{"n_head": 5, "n_kv_head": 5, "vocab_size": 32768, "activation": "gelu", "positions": "learned", "attn_scale": 0.125, "parallel_block": false, "init_std_down": 0.0398, "optimizer": "soap_variant", "lr": 0.00877, "grad_clip": 1.0, "schedule": "wsd", "decay_fraction": 1.0, "final_lr_fraction": 0.05, "train_tokens": 306100000}
Each number is 128 + 32 x the weight over its row's rms, rounded and kept within 0 to 255. Layers, rows and columns count from 0. The size above them is the row's rms in percent of the matrix's.

# layer 3 MLP up, 1280x320, rms 0.0398, rows 1070-1089, columns 240-319
size [110  84 104  91  85  93  83  96 104  97  93  96 110 115 126  98  97 106 132  98]
[[113 191 167 113 121 118 159  33 131  88 121 133 124 118 156 131 137 125 152 175  94 102  98  95 113 139 163 157 114 146 106 170 125  85 120 113 131 162 155 129  71 108 171 108 145 120  90 113 117 182  96 112  78 110 106 116 122 126  38 122 149 255 133  84  93 104  90  93 168 142  57 138 154  96  73  99 173 119 163  83]
 [162 137 108 133 124  75 145 118 121  70 160 137  99 116 180 167 144  64 129 126 144  94  71 176 102 109 133 232 137 120 111 125 100 139 136 151  97 130  32 118  60 142 203 130 165 177 181 147  81 147 123  99  98 115 143 111  95 133 186 124 119  99 111  80 103 116 106 174 138 135  85 115 137 126 131 120 138 175 104 154]
 [134 112 107 123  86 138 119 163 121 164 105 112 174 119 141 150 111 180 210 110 219 137 149 155  98 146  55 188 138  68 138 172  99 142 122 148 162  86 137  96 120 147 123  68 132 113 102 164 146 116  62 130 110  90 136 192  89 161 131  71  85 167 182 142 115 136  64  88 150 118 117 152 118 144 166 119 103 127  66 149]
 [158 158 105 106  82  79 173 137 134 191 135  99 137  77 162 102 153 187 149 115 143 144 165 173 140  76 110  94 173  85 140 110 103  70 137 146 139 156 178 171 136 166  87  72 114  47 114 113  83 124 107 143 148  64 215 157  86 156 126  56  99 146 103 145 126 109 130 133 166 129 169  94 123 107 154 128 101 147  70 120]
 [158 129 128 116 119 113 177 145 103 127 102 174 188 108 139 112 116  99 118 114 116 139 100  78 170 102  91 120 140 126  89  93 118 169 123  54 149 159 133 170 120 134  88 130 159 147 124 123 123 114 184  78 145 132 112 146 125  97 139 141 117 121  98 141 134 129 116 188  66  91 149 100 163 151 179 117 124 121  48 109]
 [ 44 138  80 156 145 180 161 104 163 121  81 163 139  95  94  63 207  85 147 151 166 131 112  95 126 127 153  80 138  93 148 160 125 182  82  45 176 141  90 176 118 124 119 141 177 128 162 125 151 118 169 146 105 102 172 129 130 103  92 106 145 135 135 150  95 110 109  93 143 157 149 167  79 119 102 118  94  86  70 112]
 [166 140 137 175 105 109  87 110 130  95 100 113 132  96 107 106 131 200 168 108 184 151  94 183 127  60 144 131 128 140  90 109 118 115 188 155  55  82 140 142 115 148  98 111  37 147 104 153 108 118 104 106 176 135 190 114 144 110 130 163 127  91 113 131 102 126 109  96 156 103 139  74 160 119  96 168 126 129  72 139]
 [146 103 176 114 136 160 119 128 228 165 100  95 143 112 124 104  99 153 131  95 167 176 105 169 105 132 149 110 106 193 142  97 173 110 114 115 104  76 138  98 138  99 171 103  78  74 123 140 134 220 158 113 128 162  97 149 163  66 140 160 196 135 160 138  61 136 144 137 156 121  82 153 119  80  94 138  40 170 137  97]
 [119  65  95 119  99 164 130 116 149 109 132  96 128 151 131 206 122 132  38 140 135 175  96 147 102 107  95  82 137 130 131 179 116 126 145 105 150 145 169 114 173  87 146 139 116  94 124  56 153 116 132  82 151 133 166 141  86 153  71 122 155 137 148 146 147  95 168 111 128 182 118 136  64 145 135  87 115  98 181 122]
 [152  86 119 142 114 123 141 130 121 230 129  91 112 113 106 158 192 166 128  99 189 148 129 136 220 128  60 125 123  94 113 133 146 108 118  57 143 171 132 173 161 149 114 141  87 134 129 118 146 161  86 105 121 151 130 120 145 150 164  89 103 166  39 103 169 130 111 102 136 115 170 145 158 122 143 128 171 134 174 178]
 [ 93 126 170 103 122  75 101 132  78 154 124 136 151 121 161 131 163 127  82 171 126 160 193 130 162  93 125 129  72 107 178 112 175  77 120 160 112 196 139 115 102 185  90  68 139 121  88 166 175  79 162 143 139 129 157 104 112 133 177 146 102 119 131  77 101 136 135 155 160 173 168 187 118 171 103 169 132 135  75  86]
 [141 177 183 107 116 149 138 123 157 147 109 170 122  84  59 178 149 116 134 131 227 160 110  91 169 124 144 105  62 114 125 146 115 186  91 106  75  53 116  85 156 122 188 129 146 131  80 110  75 153 123 125 130  95 117 140 176 149 144 137 159 127 140  80 112 139 125  91 108 102  75  78  83 154 158 116  93 147 102 127]
 [ 82 122 166 137 130 142 142  57 112 113 183 121 122 107 107 108  95 157 126 179 150  90  97 170  74 121  58 169  86 125 133 191 105 105 162  98 176 166 158 106 109 118  70 120 134 100 120 151  85 211 155 113 167 121 114 167 167 114 148 108  79 104 168  70  90 108 129 100 116 111 121 116 112  55  95 117 121 114  48 156]
 [197 136 139 146 118 125 123 125 147 152 129 124  78 109 146  97 143 134  83  34 153 228 131 170 143 159 169  76 150 133 158 159 124 180 114  92 128 134  84  97 169 189  99 179 166 135  89 123  99 147 102 128 139 113 112  88 115  59 128  86 189 161 169 182 138 153 158 174 144  52 198 140  84 107 119 162 132 119 167 112]
 [140  85 128 119 159 117 144  67 135 132  77  54 153 106 106 149 113 127 113 100  85 154 171 181 151 117  75 142 158 142  58 171 142  89  62 132 152 155 148  92 163 117 147 195  96 130 139 143  82 134  76 149 108 104 146  92  85 164 179 151  86 124 133  80  76 154 107  99 179  88 133 143 141 124 107 116 170 158 131 119]
 [162  64 172  95 199 166 166 148 116 136 100 122 171  95  97 157  92 150 154 116 130 133  89  98 115 116 109 150 131  96 195  74 215 176 125 150 176 139  82 148 117  75 160 143 158 107 119 113 152 171 100  89 161 148 112 165 111 123 140 125 110 143 177  46  55 165  92  99 172 137 139 100 138 152 160 117  76 170 141 184]
 [147 161 117  83 159 166 149  96 115 166 126 175  68 130 151 119 108 141  76 163 150  89 124 161 109 118 113  92 141 102 110 125 139 186 128 123 113 122 113 142  77 113 140 128 133  70  72 124 109 163  64  92 159  78 169 106  81 128 116  79 138 121 121 121 158 136  87 128 132 142  98 124 141  92 145 166  98 104  93 137]
 [152 109 156 108 154 134  83 133  49 167 146 137 142 134  69  53 100 157 208 140 187 105  78 156 121 181 130 146 137 138 113 124 136 133 134  81 131 178 169 124 145 201  38 155 117  84 108 103 150 146 152 111 158  80 118 104  95 116  73 101 143 149 129 113 157 156 140 101 190 141 131 113 126 140 103 140 103 101 179  86]
 [146 107 168 174 143 165 112 167 126  83 148 187 128 121 166 172 154 147  86 123 139 154 172 117  82 137 133 118 144 104 132  99 152 158  95  94 141 103  49 131  93 128 161 104 108 106 145 130  57 158 136 111 126 121 150  98  84 101  96 150 151 120 138 124 168 105 156 159  73 172 128 143 148  90 178 115  93  87 112  60]
 [106 110 161 141 137 112  85 150 167 105 114 115  95 110 109 102 143  64 103 220 178 107 130  97  88  99  58 120 119 147 189 155  90 116 143 122 136 136  89 154 104 139 140 141  59 110 108 125  97 129 161 138  74 112 114 157 128 163 127  95 133 154 146 127 120  90 135 111 129 164 105  96 156 129 136  66 132  87 126 148]]
# layer 3 MLP down (transposed), 1280x320, rms 0.0397, rows 1070-1089, columns 240-319
size [111  90 105  91  83  98  79  95  98 105  90  95 106 112 116  99  94 108 122  99]
[[112 102  91 110 135 130 114  86  67 101 104 159 126  94  88 142 129  97 119 152 163 145 113 134  95 134 101 148 149 183 152 147 148 121  95  69 110 171  79 186  78 108 131  74 136 164 135 109 109 134 156 148 137  77 171 133 124 173 101 125  95 116 122 123 104 154 148 133 113  95 144 119  72 125 139 135 174  78  78 110]
 [ 92  94  72 125  98 121 134 183 118 117 147 182 130 148 169 127 157  59 126 181 104 104 151 112 129 181  72 121  90 115 120 120  77 109  87 193 107 138 157 144 161 127 146  99 131 127 132  92 173 104 157  94  79 167 184 146 169  67 106 176 132 129 119 146 136 163 114 102  77 168 119 109 131 129 110 150 112 125 182 226]
 [111 127 129 107  76 142 151 144 110 135 189 130 146  80 126 139 138 133 147 121 133 123 116 173 177 149 141 170 121 111 152  83 148 101 113 152  96 101  61 120 104 126 109 157 159 122 107  90 133 187 138 140  70 140 149 124 128 115 148 104 123 109 158  29 130 113 140 116 158  71 136  67 137 149 162 114 123 139 125  99]
 [103 121  93 113 127 119 110 132 121  95 109 144 109 127 114 156  96 111 160 149 124 149 149  85 131 148 146 119 148 200 122 129 107 148 136  90 137 164 138 173  95  85 123 161 124 185  88 121 206 163 155 155 177  96 129 128 111 122  90 130 138 139 132 105 124 130 132 149 132 117 112 102 163 100 115 108 164 101  86 230]
 [102 107 114  95 146 118 125 166 161 117 110  76 119 168 130 124 134 106 103 144 133 101 131 106 109 109 145 129 131 110 165 159  95  85 149  75 165 183  71  52 152 111 158 126  97  83 126 138  53 142 142 179 132 116 176  86 127 149 146 134 160 109 165 145 117 105  90 131 116 174 113 202 123  95 169 129 134 134 210 147]
 [133 154  90 148 172 115 145 172 164  77 171  34 124 196 147 128 126 142 159 151  83  72 117 136 133  88  72 159  82 157 102 163 136 154 179 169 114 105 131  89  93 127  86 108 142 132 144 103 182 101 133 109 147 164 182 159 178 132 136 127 140  73 206 151  83 161 107 107  90 165 143 108 145 152  64 134 165 132 117 109]
 [122 181 129  71 112 139 152 121 114 130  99 167 136 115 125 151  60 111 124 121  88  96 102  83 143 103 146  93 161  78 140 137 111 117 111  84 102 132  75  84 143  89 177  91 134 121  79 116 107 112 203 115 162 145 120 164 188 127 113 141 136 113 206 111 104 137 249 116 106 190 113 113 130 144 137 148  93  85 192 112]
 [140 159 142 136  94 157 130 102  84 162 167 167 168 152 142 107 124 110 203 106 154 128 117 100 167 119 111  68 176 116 117 158  77 136 167 183 115 161 198 121  88  95  85 156 142 102 106 197 127 122 119 153 158 124  59 124 119 140 158 135 131 163  70 153 136  69  81 118 176 111 154 166 126 151 123 121 185 155 108 179]
 [112  94 127  82 121  99 149 161 131  90 132 129 117 101  88 164 118 113  81 123  99 169 141 164 164 137 124 163 172 138  77 140 145 121 149 113 187  94 138 142 101  88 102  93 141 190 156 132 157 131 132  73 159 155  83 175 132 137 163 144 119 185 201 101  88 176 137 105 114 136 147 101 148 160 118 122 153 121 182 137]
 [167 160 158 130  97 142  81  61 135 185 111 117 162 149  95 103 128 144 115 131 118 154 131 157  77 139 100 129 129 139 174 107  77 149 108  85 112 183 199 108 123 105 133 188  94 106  93  99 137  86  95 135 156 111 163 112  89 175 140 111 122  97  84 150 111 126 153  89 123 131  74 147  61 121 162 125 138 148  97 101]
 [ 50 118 152 144 166  96 126 147 164 128  95  57  85 120 171 127  94 187 147  45  80 130 170 113 111 143 151  57 125  87 149 159 124 101 126  62 127  96 173  95 119 135 110 111  95 155 129 137 119 131 152  76 136  77  69 127 156 137 127 124 119 161 155 169 169 193 133 120  69  45  94 162 119  95  89 101 123 130 177 120]
 [134  97 136 137 139 102 159 121 123 168  92  30 164 157 133 139 116  88 122 134 138 130 211  99  87 134 144 128  79 189  94 180 143  97 143 124 160  96 125 125  65 163 148 228 128 120 118 202 177 111  98 140 104 119 114 134 125 154 162 111 168  86 137 102 102  83  38  67 149 109 101  79 183 132  81 176 150 124 138 227]
 [157 123 132 151 120 123  82 131  81 129 159 105 148 184 137  63 116 133  98 143 129  84 115 117 110 141 111 153 177  75 136 194 152 110 122  79 114 160 141 123 102 126 117 143 108 134 164 151 137 180 146 124  98 131  90 161 102 166 116 140 118 135 133 136 132  92 138 130 114  86 134 115  94 168 142 114 115  91 111 112]
 [151 103 147 104 118 118  85 208 135 143 149 119 151  95  76 151 133  80 183 127 145  98 174 181  50 134 132  77 144 151 166 128 135 148 147 173 133  95 175  82 147 126 149 111  68  88 151 193  89 156 127 116 158 125 114 110 156 112 158 217 103 144 118 156 135 157 156 113 110 113 129 145 116 194 144  57 139 143  75 165]
 [128 134 123 111 158 148 149 142 110 102 107 111 117  54 147 137 193  79 143 163 116 136 100 107 103  71  83 160 136 174 179 159 112 139 149 120 173 148 119 156 190 193 131  93 140 148 115 120  75 129 112 115 177 121 143 139  70 120 135 124  64 141 121 137 164  96 167 138 113 105 152 119 101 132 148 176 168  88  75 146]
 [130 114 130 166 168 173  96 154  91  72 171 106 159 144 148 108 123  86 159 189 115 163 118 170 153  75 160 169  93 138  95  98  94 119 134 117 111  97 160  91 119 132 149 116 140  93 106 136 142  49 143 151 171  56  77 121 114  76 134 185 115  95 163 175 162 121 146 155 112 103 171 124 117  90  94 123 144  98  48 134]
 [ 75 161 115 123 154 129 136 126 107 151 147  74  96 135 185 134 195 138 112  57  74 152  75 144 186  84 126 152 150 139 135 134  71 131 178 114 145  74  93 117 151 140 105 125  63 109 147  80 126 118 168 154 114 116 103 171 119 107 162 100 147 117 167 219 114 136 121 104 122  90 123 133 141 143  93  66 137 148 109 126]
 [103 130  97 155  44 101 133 102 101 165  97  99  99 135 153 150 146 145 120  96  95 150 127 130 154 113  71 117  94 109 167 140 162 110  70 167 166 122 177 129  50 163 205 129 136 173  89 133 114 129  85 154 162  97 150  71 162 124 151 134  92  87  63 112 143 114  72 142  77 117 216  55 130 161 111 127 173 110 126 130]
 [123  83  97 159 114 166 134  99 137 148 178 118 141 142 163 153 157 158  91 153 176 161 139 102  98  94 163  70 143 109  86 132  84 119 142 139 115 106 108  96 117 160  70 153 107 170 123 163 134 129 178  75  76 104 120 134 183 108 127 132 168 122 179 140 109 175 146 147 123  83  71 155 158 100 152 124 114 158 119  92]
 [132 197  79 154 153 109 130 109  73 151 138 108 103  54 140 150 137 129 110 105 175 140 159  89 104  79 142 139 118 178 127  83 143 135 135 131 159 111 163 143 131 132 148 136 155 150 107 145 148 135 148 145 151 117 141 110  76 125 112 122 111 139  80 196  83 173 110 123 165 101 141  96  69 143 164 134  61 146 120  65]]